Part of a small language model's weights: 85.3M parameters, value embeddings.
Each number is 128 + 24 x the weight over the matrix's rms, rounded and kept within 0 to 255. Layers, rows and columns count from 0. Numbers have three digits each.

# layer 5 MLP up, 1536x384, rms 0.103, rows 1435-1535, columns 64-127
105130136116135120135159102135148116109108106130155124129162126136126150076146139142148131074121102153138141149144139083085116153170153119131142124156090121121137143150130128132135145110111126
117161154088116152130115112119106131090117108113156141112127138106102151118156136125115112139137118107104104142099137153125147143103114153147147118117140128088157119120112123157130112135151148
142134127126143139123107198181124138119112150129209121168122141134156113085122136114138101122104196154165178103159127113126119126162134107158140106139107130156121079175147136109148117146113094
146066110126173133123075105168173134110080081161092135151158143070143174094130128140112194108127165124149136113067123132141104116146081143141094130164137120100113093123155153142098155126108132
162135106129146129121092118141122131125157138105107136119121145144133155103114120137130113117110115110137129118137109113079110124133124136150104116107139148125107127114155150134096108129121146
120127106117127126144099127100142139150146106102147106150140106149127148113089136141098124109146150155122132145154119092137127137134134122135139097108140132104120145138182130147130082114129126
106112153119138149107114113103144107126091116116119153089100087118109072111126130096173128166151125134148151159180141146084146121135111146089109124140113118081119127092107087149122137134138092
148146173117146093126133183125120117133132150109139140179121119155138122114065134142111170165067113071126184111113118075137080078121076147098141134131159096094137120150145122168145089137071131
143141159114130133145150123112102146106128113101124092118135134123129121134122134109143106079128150153113118051152168105163143097103077129081106129105115113076110110139145103154078104115161093
111135113120144105132141108133133143140130158104129145152164137114136164110145116135094092096168100120141114115125073101179119095135129130091123103126112131128118172145159155130134173114109148
141145151142124142152114133090139166140123135115108142134151137145113098175134125120133126152116131167146129124105133146162157140114102128154117116113101149170123104114131176109169187175123139
090073126113127132113146108104144123114131129156100117129109125118164133130132129133140186135137138125148125091116112149105091119076135093132139145129106100093149079139161127150160176107139150
144106109095100126114165158114096093100124122136125136133155094119111127090120123125141123163106136136123170162050120155148200189150141153144070076148138154132128129137122132176110108118113121
147139144150119136129118125117146113140145118142125175104137152119154145078093094146130142145106117129132097100132149125126146146114134147119120142101125157175136150111106169114139124172124178
120102134111140088040154101153144102114093149098173120112140097137128136150128161160160144136117140162134115152135136119109166129143114161092119109106152158158144141122107133112117097142146151
109113121138133133118123178139118148152119141123129133109120110126118101139137138102127099135144142148143134125132083139120146191145148117103126139143147140100126131133127110155127120132136151
116151117158132141118136116141097105118159120129182156132157107158147165143124117130131122159134124130121165106110105162142126127151120132120115124129148152108141117105106101125159169097118116
117146089136136137114087121163128099140201156168136150135146140159140133152154113118061126107117118128110116104148121100138141086144127124087123118119095116109180118126108150153134141131143091
132099139106170132092119099123145116135101113134128096128144129144115156123138133127151186102116130125140143168102128098138134130115143121139101147110127075129150122127130150107062182160118076
120134170099169120101090174157119125148108133165113107131134109110161141153128168165114142110181149178134170091125141136155149139111109140141105111138157120181117165148164102137079104166087144
142112115134120149108155128096099135122134119149136134097155139096168154146076113108146095120109136092112119089124197104140110124126132113132148121153112151128118112099129175136084139184084173
132142193100109135098126120141151132106124171165179118151125178124103147116134144117075166136091103087115142138121163106146124096130079140099123092161134106099133113099181161143093116159119119
123127114189106140130127125134119086093145150130109122134113154149159129159090131105104114104117122108110123101123130111160134112156117129143127121133122084174131155125133124110083117097123115
150101099201141127134147147137145131145136133135142117126142148116117116153154156137167202119097100115116107105103168135132121145112142138135140092115177131142124119098133119134138105111063111
113102147128114100118155154115140118102126110098137129155119114155151151133111152113111146162177140157125126136119135085125139095097131164132146124093146148173161130105118162129144134140112128
128137145137127142134140125131106126075183131126105128060128171090146130109152134144141111124117128128152124114166176168139124127115099125097105126125103096080138113115146146176123160134138071
150088118160137112132084140150143125139111135134166123133113162123093114099119138157076123147131166102154134128130094091136144117127126145139117105066120161114144135069120130114144102129118101
124146126154116123118121117142120096115106151072138142154132110144125136143139124106154098130163150161133120114136109118115127128163146118100155092125109117179114164147148135067098120105112144
088155151138178135111097128091184085156093123103131103136118100151125162103114095131148139118131126145119156116131132128103120110140111102143146094126117091137160162141105123104123161130139171
181133151143101168156140069125080141102186158086127149101136124107133095117110162088155106146095108125124139122129136145162162107134158147107096109126123143122116133141083062096123097153120125
133147137148140151146140143133147123135137123136145131133112161130108109151140129139148151155127126125136108133081141105160083135082146113082118141118153158116137142161137077122112125096095162
120122149176085120161104139138132109153124130088121096142143139090147144123142104143188118106109134098086106099135148106093153144101152175112120103108155147118155155125142150167123127123139113
129132120144112096082168137113137103121108137122137112134149132149132120069127140120131159117119125143141162123122147096151151116121138101141131157168143148101113135112109132165143109115129141
131142123096122131144132117116118139109127152126184128162150128139099099161145143087105134121137135127134171148157128164157066134136110112143109134085135157114076143121131129163145169154144094
166149134105150079133099097097130205122129136091117135108144120130126165123109130121138119130158116129134113145105123128134076143135071138110131132101128150086124062181156120155105105132148109
145169126134140149136135130121146119114104138163132136156109127097147163170125141114098155207137132102124097186124162187133122115136120141177151111130143097118158130106129148073173137121132165
103146127103092095160106108061152125104156116112125158123127137148174097149143102137098066111114115132132102131136108156108142131106138127073142108127134066125159082099094097148128180148123154
158091112137143103093160116081140080118105148151142172091134135089165150132083105123163144114104143119132188161108154139125132118142164140120130133126170132133152114103114121151149127144127136
113096095188109136107139115150109144120114110134116126151124150126159125118164063155094104139142110158144110154079103113134097109122113136105121148140152147139149126134140100135118133083081171
133122126109141043120109210110075089140116099136190121082107161167100116150160107059123119112141113108123122124151189119169129156111099128150154182091156105114197126149146107150123122114142074
117110120116078152152127133128120105141109126123134092110142109102144150110149128113138117173105156120152131131107151131100124168105150120118121126112112103108139110145117137116131122091077111
129139127151124126128130135110162128131121127130120117134124129079119115117082141151130128099109125151111141142098125106128120121111138103128128134155133123131127141125120114130126125136130130
119123125126073099114134079158155111129150133142140118117129223096073163092082150148108086138100181109147164146090125132149116141135144137135136125135102166112100142124108106156141076101149165
126118148129133102127132116148094123104082115143133127115131100097110101141149160115121142138153107145132148145097128112126154168125143164160164111123186123130123115081136131117160110168093136
098132146174076147121140161099106132103135108098168162161129097124159147123126178114114128134118150144145140161115170139142123150127099149148140137119122094155142139119148165102149130115124117
109148100084144086134152181101124133142159110144136158085123174135124110120135166126154181121106110098105126110148106084123118124142126081145115145144141134118115101158139121139126160143115130
142172109143108142102182104147071130126109112086122093101111116128125123124120149133138113150128126119101153119104113134152059108117115157159139138141179103133121131126122136113123126127129140
133141133120077159093107159166116139145144136138152140132122099144110150136140101087128120154186124148131077122129116144113127137182108122163101164105163178128096169148090076070059132167058105
122125132126126121150150116153136187105143145131120121124124105141086099095123145155135108085111119161121134149136138125133093104132060124120138099119116150148122077143180131113136074130112097
164099148130152161140128121150130105110101156119088140151108103111172140100099131137132133138094176069114125116103184088099127153071147124109139101138163164148124145133126145119082132150092093
129158129113166108115115125094145154119138119086169137158082146170133130057085140156133115117106135119135162165122109126138148111146129114124135116128108132127126131143156144175108100115123109
149137191125111133128136093135132109172151154143091125149146134108118126125065127137134152168135134153125135131135133103102135122094137141129081117120101112114085153145161103110129184162130111
155096147120105069112146100121160127108123158162140145119110093121127127134126156102092172144124173158067140102118142087154127187092126114200114121137113111130109140142137144119137140160095140
078150123139125137163152140125110088129148108099134134122119186115105080107114155097121147147144087152163122153119148136101127150137163080134126101096149119144094098122161178093109150099143063
105126095096118116138075147135149093148107157106129084129126147125082105176142157148118098103128133124099125132134141130125119135116138116129112132158119118157133150134144124129073093138145128
122146125097100092141096170149154113123156113159151133145124091102117133146127114125101136153121147134063146070103130096130118168137134075118119115146122108157196135153066099098135113109097104
156148162118085194140116116146131140118129128123119135118105154106117165136122128144105118121115163133112146112140142142133082099114145126172142160166140126095141067152119155074155123150137121
126106166131097120152139175145087124156130121127115155100142141151111094104117130106147130098098116114139108135125121108142170123100130127229081112159151142138114135152131120104142107156147134
161172088132144159073120067098160099120107105139117085130151142156121097152128143091130116096131141147115205084127155107104118129141111121101123087102140094099103122146137113132089139113087157
113115166079117069174150134105129116194136144128101170151131130106130112113137141089158121191145146136121146097108128092052132150106146155177141126135156123153102114135100137106088125113147143
103129116119091150097125133158106128105126132151119103136145125176164106137138118135171096133176137147118152175153126106140117092105128117140160143159107108130141101095124156184143127134145084
115138166130105147080131155092150148120113099106159158130121127126126122137132081135144144139130123145116129148116146102099124105098115132138132120131117144139095081064149112117124121128120131
198092099174116125131120182131137116172081167141136161168104117125127123132094129135129133135141164107109169078170108096103085109138117127113130125137145113164125141101169114082105102137085134
077131135140137135128130143139142107171136134123098121150096128123108117144117117120116136120130150160120107156141123137129137110180139109118128116141135126118119124133116175121121134136156134
164141095101144071158091138130141117117136147149173137106111118117114110118120134142182127171117129146085121163109113122140138094133138142122152116107142127109099121118080142171108103142121097
187143127191147180128138105126109137143175127137124137100109142114110080126104155127149088115100140123132102080147109099128154113191146129148126140137092160072140130127125159162109144206115136
149130144131115169107111104109121116112107119125149132127134150109166110144130176131110099135121135154141106146112138095134143104110102099139112189145122105156144119144149090108102142141133128
108133140179113125086126127137126123091126154111171135117082131091147129093126113095084155129132131130115131147167183142151163132116101115139095159125127130128157127167064158123109129109108180
115048127152101139136034175143082124145174170106156140154141152151100122124141127124146084115130185134121138113096095157135103134130127136158138101112112121127124123116110116123138099088139162
103139141143139127112141110131136141096107169150159110114120170156116140142148111133135122140123162140148128123130110148138109153150144150173147129127182098106185117095121128151150124132125143
107088155103089110148122142133098172111091101132112130127098131119098133096093113135136106107144127073136170117164081174180123149131144143149060096094109133075109072139153126177114145140131106
093138102106105144137104106077099138114090096101144114130139146102116139120111180111145103116120125162140092129138140135140102137120147089174089133112111117145141128136124100131108122155102102
106123140100132142153110085166065139116125123096116137123161124127118141137136187108133124107114100144118137113116149113112131115116123147130114118154140130122136144136134155112133165131134148
113131155110133066129124124164125108117140125123158145148143151163119105113150167123149130113131119147110139141153123098131140102183147133185136127120112141134116120148136126174124104112109117
121106142185112128088107123115120106122102121124179121137129121119113111116126134126153103120149139136100135175143135199135128136171126142158155101146142054115113120127137127152154111111141160
089134123162157116133112112132146152110102092116165120119138130099131113160142104106112134142128121113142144155096124070155121125168127118112126137157160130114132125133098126135125151137158100
147117107116152132103128166123117140116118155158087129114123119131132124143119154134126141115213133133163111128163160152106118133101128136118128112148156153129132115107150134146150128198127116
129100120122159095117125108106123143089087120160135091081144122117195123150153139114113147083111116176125109115157189096134117112130146119135149130119103131094146159181135155144073123126139126
129092124133139105093103119127146130133105151158138122102148152128116171121154084127153125101122117116112165086138142173111118136161152106096090135154110104151136117129101125097114134128084142
153162096169171125079115106165106111168109139124129137122118126138109159130120147102123135112108127138112180113074128100134135141183112149123094104129144083116096118179091123135130130106112084
163135162147129146111122125100104110123125077145161115117124139116112121103147110157140121216136126112123073124099104115147143145109146149220125128063181098137108167161150136159133116120133141
158159135151108149107128128128107086169076146094172125115121116130188136137145099138055104125151130134127109136134131103146124106173081130149139098093114147145147128095107140127122113095132128
107136151076095113149175134112140166116128109092121168156159116164123146099131135154125141160113110091133202138146146116136160137122105135129102163136177154150127139122138123109154105110151106
112155107093177146130149121140151123186145156155108136172128191119156158093153141122102134132152156123163115132113098146153130145132115131089165094120108134138124125105143179117117148126167100
158142126130103132149112129134055111107097105116115124114143088151131141132136124113158097171090143111145111133124114132111158169158177110082137105104136128163109169117153108161110099172120091
141165120128106125110123116127123152112129093104139148145133133128101177114154104131139117139119129113113155126131134121125148139109129113118074157163159122124111124111169138132140122143103132
128109151110115122127122164153138120144164083137135122078121116087140099121130123088092184131096150103113113141161124117128123128119145087163120093132117139108111086145134115095101132141131096
156138128142153133152114099094126138150169116137171119118108108127090139137135151085109140113096117146120148140136152109124154105099122173129095123161136160166104111113133098123079127104117103
099110131146077117145085107138120167116090125132137101138144131137136159123081130147130183107166187151141104157153117103166105124123108170131104179174197125088164171147174145149154115146175093
122162143105150139154099127125141107129103135145126129098073120122163171136072106154077140132140122141151116139121167092129118129130107134155135132130157165130079124132064136114149105109134140
160115103111096155123121119138138117111073076118131164162094102157083109122149154162078121179111146142107102118122115112127132125174148155106125137117136079097108086158108115156149120129147101
099127111123169139108151114095156141198100147141115090187147161127114215140143104105121139114129115119146060088149123127094173133122174133138145083125090114151104156117161130147156128132156119
122151130132131107103126154175152112107123133175123148096124090096131175116077102121135138090156157117141141128133120148120122182133129097125128151125149188154105129154114161112152143128118091
119144134163125148065135150145097143170124136133121126144144153103134133130115141126113131152079137043145145116112128146138157127091118107123160084136134131120149104157107124090133124118130155
115088127093147092113140107096127115108140129167127184148152108132115124133161125167119123129100156103143160155115083109110089103159090116116128136153134093122137118137154144111119126122138107
142108068138082116146087113145100144142140116107137101149150123100103155122028137172130110100146174145112121139083159119145152148110131141127166122161098084121127138131214154121113131105133107
124123126117132066148123131114125157153149144146140143113117129106098146106160154100115101132077110162133123157131145181134064109143119106151113113159098144135149130148114131091162148159097106
093133134131062115130094146126121108118135100127121136155185119136102126133129128142139100119133135141119127131135118129122124190149152103090156139101111100143112145119101151144149158135104111
137095107124153102144170136134123169170117088095102116103107157130141108143158151089103129131115111093129172045132124144128140127145149138166123134114118160121090114116120105137143101076127104
101130095147119141119125137126082166113108147110127162132096130167097132155167132103151146125112128111114134136121162181111125121151137142161147092111119162166125134094147166147123116134146105
121164146108114095141151125123163111124110124125139123130161105155165108148165125132160130123142128103152133135159126114166141122114136150151179131118153114130162145108128140113120166107117130
# layer 5 MLP down (transposed), 1536x384, rms 0.0241, rows 1435-1535, columns 64-127
189169173082134156158121168130089141093165145138113129176119088159135125143119139143131171154113144096150131116135183117136082113163147146164118148152163127152126218156120084159165133129139172
130136083120177122103110124187135139144159082149169106118164120157119149191145119134188136161122111120127115146143168083099121158100098146104123127116147146114166161136103141132165142113163158
129110165146144099187100115101049149100099135126136071141122160094186120059120135092123137091170125129108079134166151096147109106102169113114140104131193104135151148144146140120086111095137100
121105144123126134094148121121123142124147137121133116089157146131123107140123144139160108085137130110119109132138132165169128140145099146128124128179105121148148124159158114106105125117166160
097140132093140123160141079133144114137138129128122107116130083124116114105166130145174099122110127112108152136098132111119138111158122122128123109110087155142118154099120135110136113087134135
114106097164089076145123126134128151118184111139132117107147115096050143102118161132126147146127145135131082124143136134112142111141108157109141090121135121133139096153156100148094124118090132
114154119075070123179164165123141102121136118157113101110114100135062118090104115105140105145114142118107118199140160074160155152128137125097163146135063142166126076096147139140145150161107134
179166124174157094118150096107087163153127079096090116135117091132130180148158145089074103098131105124159146077136082115134102106126142095106111144085143106124116112158124085148138119113142120
137104115186142152120141093093135097102083151074088146109139109146111134158120119121157143139085124115117166154162111070140160122125085105105109180162143172076150138147135110103123094204069095
105132134144159100108134167101133101116149100172114125139111126116129127125133098121124164122123134106116144146125121126127136128132147123156167133167147111138112121110130106097153122123131141
132139127143116130135102107125126123109126112119155104144117152162099150160144118121139094142114089137128133164103125138164156138179135116112118105129103129140137152123129116097098112138166137
156112108139122126157104152144182131118072129143101158120112103098099151124136123121148083159093160085116142128106130117146142100157149099130132125128167151124116088110159135159138152159157132
148120118102118107136164137163082109147134113130138071105131114136099116110143129100128140116098122142151139130126111123146100130130145098168139088132130155107124145167126128120154124061172120
169121098152119116125098095104138087082120091136087133123138160134114157120136128103128128143138130137132141166112140081138141143123139128113114138106157131104090093086192150146117105153122139
159108078103118113137167122114099154178148143120114182132123144120119142131113104106138102150152115156089108151092122134150135129151065076139164142141063125143125107142134149163116162131185138
155129129136114108154111110126125107125134119092124134116107125134073152130143136121137118097125117095141128103134124121101142100158125156111137082150116117143121133128143124106133154125145139
137154122165146139132149124144145106125114116151116142162097123110120124125123097129130124116127103129140125144116128150107109137110149109123126099168144113099063132111120123082119115159156131
155161136111127127140133137079113100127100166107141195129113122107097100104129133151137147119169085123090150168120142125117087095100149129162153087116123137167118151111169103100118116104121143
108135126113092141138138116125134101111121140147126136120153114127104113127124105144141099117102076158161160131105118136133103132139114132103126125111106135125138165132143121096171124144133131
119112162072148150090114131136129125141079164172130132103141126103135133177145125107122106142151121157122138123125126108148147134129091171128136102160116164147151141145142145095090152121135104
170195099119129143107124148152130081105161089112179143130141142110131117143087108079123138133084141125132163091076144107180141127202116137150113123133233141114129114126110059106144146174121104
112153117134125120107138128164115147138111165169144174125077108148141142103120104115095133134153073151109107148126164083163124096135112125120146079126116148108185096131124114134145156175115128
089165123119074166129105136157173126134159133131170089109117129167124098127165105137186125156141133115142095124111109100153156095137121114111110146108091108137124128099124135128130115142125126
157098166110159152125135099097141129159122108106121144121088084192086153141105107154133120147141133144117121146151115132101119141149151118099157142148105128144087146146152118105137152126133163
123122135116147102147162097097120103119145117116144128144162158146159128120159116108149158150125118147130117138166170155144132076171132128162123108136127144116157123108120157083069090112123169
150166131189114154143090097135203108089127075133130087161114145112099169123115141114127152119137169122150117141165099104120126141161105142134125146106171104120146178124126148095117190147142144
138115098134130121145119122144134110112135131113129128150111126125069153122151117126104132067128123148140083114164149139170140148115159144108119140106127110132178139143143102123118137128133128
155135142140137132123108114130114100102104124172126153165143096101115114168123128132109159150079118081123127159133158115133176153127138114129091138122135135144121108113128133134131146178114140
148174118146088144136138154103074144159139105128145130090147107118149092102128156154105170118107150146131103132135138139134157100116111136154114126112126096145119114105159124118101123158094115
144119123118131192117161143111109101111155124101134165124126128129110111114131103143129138131107090114162098117108124131104138126108114134132147156140092063114144138075141100120127095112137103
079103129129106124165145102113137081067115162107110133082146102105118106181171122116133134139143097186124158111101120112104106174126105164158119112125127142152149140132109101142116124076155164
110100105133122099092139091163156148171135174096136144162140152108123104151122132151094164158157138080116138148134130146138141115193149140109115109093139151175094145154120119069112099140105115
138142128147100131105116123152155152088125129150136126137114133140156138101137114113131144141101114122116100123097139118103151146171149152118101126127150122168094154100114086130121111145123154
137101071143131140079164121159088113161130146115106125140112172113073138173188157081150117122139128099176173132106106129145156119165161131123121126101127149098113133131148106110135136106100147
165132093156128114138175096116120124143119128146125137127126154102122146072126127141154115124126122137130112136151129142161132151133108079152156176140087136151137110106154097115111115138149147
141123131079129128161162121145150125133154107141136121117091142113124103160113154096151120095116167086107138132108125141128137137142121125113109127122120166120164120168115163140147128108150152
111119094153113098112163124192170099158109121153131118114103100135143140148107190111110138168144174142120116107105147153118121168156111132130082138118131117138115137089135136123149117144082124
121137110127138145121166128094120154122073126120128155103144085143116092105109120121135114097119112168110111127126092148127167125161104155119135093151119132114141140170118128140157106136121125
143103137094086166142145120155137142115135153133077112108145139153150097116107150159126129079141092123126137116137113125168102154127101114140120129151126158122120110142130087152172132136128123
163109117134111142112119153109095137129097096130158098153100101138095101078157127132168127140115097140180171144098111112102100082156117126112104179109114122130131123160157109097132089133081092
116130121125102166092122130106102093061126159158106145095087128143143131115120153122136133125083155132153182146071101076082117133119118141096165144129104147125144143091085142151119100147133124
117119110138121137114139120137149081126089154126127122107157130129124138132120147154151149087094145157104108124116146160144135134141109138121107102156116160125153106143104118136135112135156117
177145113141080118139127160134126137112126110161108113151127139082131144120149132085107129105130149152092131096145122128159150148120163139147130146154101122138110124127115121106133153116175104
099104126162140110144115106117108120132098120122119137124153139095099140140116156169162143122090076130096136166118154133118134140179148113111122115173115156128155148122122116137123103106127163
183125119108144134139147122151114109123111142130109131146140130121109164144128135148097136117110156123147139150120107132113165058107175143121188089135084114113141121110117151120142127118137136
151123146073154127132129111065120095130141146121080123095172156114131131130162119148104147088165067103116141095125115128128107156142121153190117107148154134110168125131138139123127119111148107
084166122118133171171095098148154118105121108131115143100127116103122130133143129114149139141092118139145089111080124115084162111163129125090152128125114137128114173133116185113133153103138104
116106124138129172101125139117077134125102068180133068121131133148089118168160137101146134170100118097107103164142123143138129136181126155062141146162135148148097120196146102141036128230095112
117129116095132152136136133127156124127140089102106204071135143137130103090110113131154120092107117131131138123107132139142118152150133126137158118128117153131131150166131111102117105149169127
134112131127129099133112134131105132120120138130140089103079129102149125143140164132109145112104152066104158118090099156069147145110137122095196071157134150103097142158092129131112124151123140
147130084131101133141161100157114158114122094122145136126136150162092117105117140133160167132092146113163139141097163115121129140189139146104122120096129131158110119120122122130120140142139143
107139099164109149077103188097124178079092119148118152111146105141182141136111132099141157088128134149139082137133115131124169102125143181144119124169107127139151097089143125111143077121073133
137148107098106096095103140125134111104134155126128107132124097141138131125151133142108121134154137159152047134138096156144151137135125116109153115151095175143141120115140124119135128117127145
080161159131104122142162134128104117125118117185131121108160128142078112144122139103199124109106157165096142169126131126136179126111114144105144122118151114107107056127070107123116168104135101
130139105116110171120157112098162113095140117107124092088145167104124142108125138143179158163120161183157146125178105141124142104084153160144114151132104134139115179128131113116141153063175107
122079128121116104071168153133151072153106137174143107131173129133127118142126141121131099146126114060146107153129148088095133167148152157151142114162127151115127141110172129127193125140086138
147167146105118095116091110147199107187103099133084137131089131090186108158113082120116137153112091138092116096124113141105145114099098140144131109085155110112183119159054157146128126138131147
129129149124110154125149112160150143080103169113130106108086191129097068153113060117093137092116137109144123105165171109169134123117099135147121124130134188137120126142164127135111101133097157
090155120176118109134106170114121161119142113146134133120149135144098118162144132107162109111155110128110125158164107127094093110105136153126173163122122125150086106100122119106183122126120115
140157159120155139102105151121123126165134152098133103129134201122112140086099164103120141161157182142163091106137096145155173133119148127189136100135129111139084115118123068130122099131121115
169132183115124131087145129114101136144114142106145134143151158169131134151169126123075103160136110142121097109137091129096116127112185119148084159090101103149150097131098116103148115101112137
173095119125135102141141121137132139154114092091135104071103117145168163111104168153137083154113117114131119138169105096161134115118110156155167127150111116148149140101081109101131106133121143
153153184130128101115138179127114142126143114148087115131129140132101144152065110170111125108109109139117156082146138090133121124159108134136148114151142144141143147142101172115153152127136114
140141129098109137132116146132139142118159126089136090136120106128134105106088090126170141128119105094161120109145090137146133106141120111132136082133108147110092154146131125078129173124145129
154171118103122147162110151082119164110125117162093116120151190160150167116134131146106116124152156121123146167161124177112133108156161102098165193105124144141165110140119173123142138087139113
137159118132134152120101131122141140146109125115144136141118132130144165173133100089160138125106102145171134115095134150108135128134095124132104127122144143143104145167093105130113114087126095
129131095114139123119118073138179125130116136149111113138144143131106143171116151151135150090097137114142140156113160114112160129151100153135073110156117132107154133132102093130140142101155148
086086168158155118119155147107083149075136175114132130130142102109118110152131102178086137124136173120142115153146169137122120121091128068118102078136160180132164120105124134132217088109087128
116104149161140086149080130176098175122126113134145124125133148136119085124137176130136150092082143134181102154175137116127131128129123129096158114135089165150088140132197110127107079133150147
141111107131089136166121137095148109128104101144117121176139146162110122112122131110129145129066122145133127167128141125132131134123108114148140130127112139124086152148143103132103135136138116
131161155103093125131083106132103127136070095102091094131161105100113146109135088190140138107092091133136127133138120150129167152137144108164149080135101124155110102155100134147114095114149072
121114135099101112150138108124123092100133127189140163075094112153102121114132093115100101144059089133132142156129146144087139121088110124130165143184145133122131114128106165162165157094096122
115146124094137155123125145108115105183130117145112149120085108113145161138173117150163151128107134110133112139096138141114127088102113183124089116121131154143149118119160142157118121105136114
154165122115096159129085154142128135097119118135126159144132147137103146149120121121116157144136147107149082126128124109111120144161165148126106127159147132121129148131115161131151178123134130
130114118142095163152111149123077095142091134115140113116135125145108124170119141134171129100133104114109116138178129157138156118164184152143146101136120135134119140158166176149148122101150134
135144105142105102120066145140132130157110114113111142113104120145126085160136140140122056145140137141114122076159148198064129131115093136126098116074119116147132142133100193129107078134100126
138143114140136151107130137131143116124125112142144136133116113100129130151145119145124125174142078096135106108116117123124093118131125163136110111129137111141126169123146150151143132103135110
089130140126094096134176149177136119149182140098125149136084130138055098156143118156126130164132136053102151139122157150099114169149145124142100149134123151140100096063151125112182122109135130
136091125103147121117117119118146112146129114178091074147167124126125112112112122112135129098147094057111150122094140123121207100109141153114105162135157108135122130129108156139092133151103108
155161066111160160151142137095125126083145144106128122104176130139137125130130121153159157154156153093110136145128119147161101076088101148157125130166128094131099137178153098098124132123102137
132163137159101091150116115070160167129038148115178132102139088103176110134131127095140183115107089149167143118137163115129102140128136120145116144058108104129125128099095131129137153154139146
109084121095118105118162089136141148134114134125134135149119129123094112112108132136133089124130161138151131146159088143077118160133148129124089128115124137150099110114126119114178114139192118
147108081152107099128143098161159109148128135111129169135134112119151115147114129147146125164116113128138118167137106121161154102127078121065108160117109165133113121144158124130117147163161129
135124127134095125108073059125142097127146087129134120144172150124133105152144115093111133115164154138165121118131126129142147165106154158118120130118108118138138113140099078147113107105126140
138146124149102172080148117165133087113137085138137126145191145136150131131182115134137131145100134186109117152149147117146095129137157126122093135108114126149188156122135129132117106086128143
130150127096106118106116148158111132137122103134077132109070113068105135127138118099123129165127157111186111096117099153152144123117140151155103110181121088080112160129118108128126122099137170
116113141139121146089137167095134117129151149139126111128154146111160117117167106121173133115121134094110121122169128120112110136157103096119113118131112110128149164196135104108134095099157113
103118159071100106109147135126149140104098138166156122047166147098119096106134146107123110138156093135061112157158147124158135153169134126123184088109156139136162110106139142171167128104118157
121118133132128121083087109176131139117127147125165086095104123083160119128122120142101126171132136123166151104149134100138137125118121187096127118136130129126138110090118135094173127129092095
127143211137100149104157112122134146097105148142143126101188125164130107111118149101124124133126164148119143149117149125109100129106108167088120126096162093101145115138133100122143138128123095
130172137106129114120120110126135091156162106127086156121149140121060103140110140104153139134153069140124155116127123146152110128127107127155157072194114120155142086210124131138170101161076141
132133092131088136119137131116103101169164123121132121129135147124075099109131136115165185132109120123166136095150118178162143097151141142135129146134073126114139110113128151098113114141142093
105146136149114158167093136129121109115092151139124154107128123136165136098152175131101129142143139141124171169165156121101125107123123104123150121120131125114170114184125136134119088148104096
113106125149105175173141150104119167114105105166116115148131101115132140143165163153139150157092160132096148113105123141132126116121105098156141114115147138150149094135148091104151143100125076
174085101151112150142177157175169098120104141125098115138136099169126156143113135124146116130126114137113143141139131111144126136124105093108135140156153122138100108105146142137168080133145163
112109144107196163088104144099108142150102188099130140121159202107094131095104112167144159110112172086155153109146120149136161084099166124109129091111066132093104112110092141120158041146160128
126133125161132124094081122138137181170163196146148157179100133093114149160090150141102122151094147144110129157125133138115085114128180138124115140127134182178157138067119133181190142111106070
147091121133160151161156145143138135125157184143136171148101137123112149167166152113108128117127089156118140108107127106117108125155128122147143142122142118169119162098127080151138139147120105
145098117111148161183162157163165128129113114138117119124154101141113067147135129133089087122111118113127117108110155128117118099160071153092140137111115120155107101118132116150130130143087140
148121124156116143088097114199095119114109108137109119102129132092139119109094106131092128154106136103122096145155127101131154110145143176124139137134119143125097089136128126087117109095124086
131142129159123131136139120104142106154180120131122172164117108115099097123135155156139137117112178124112104120129132113137144136144142102125128116143126108115131127095127124133117131148153141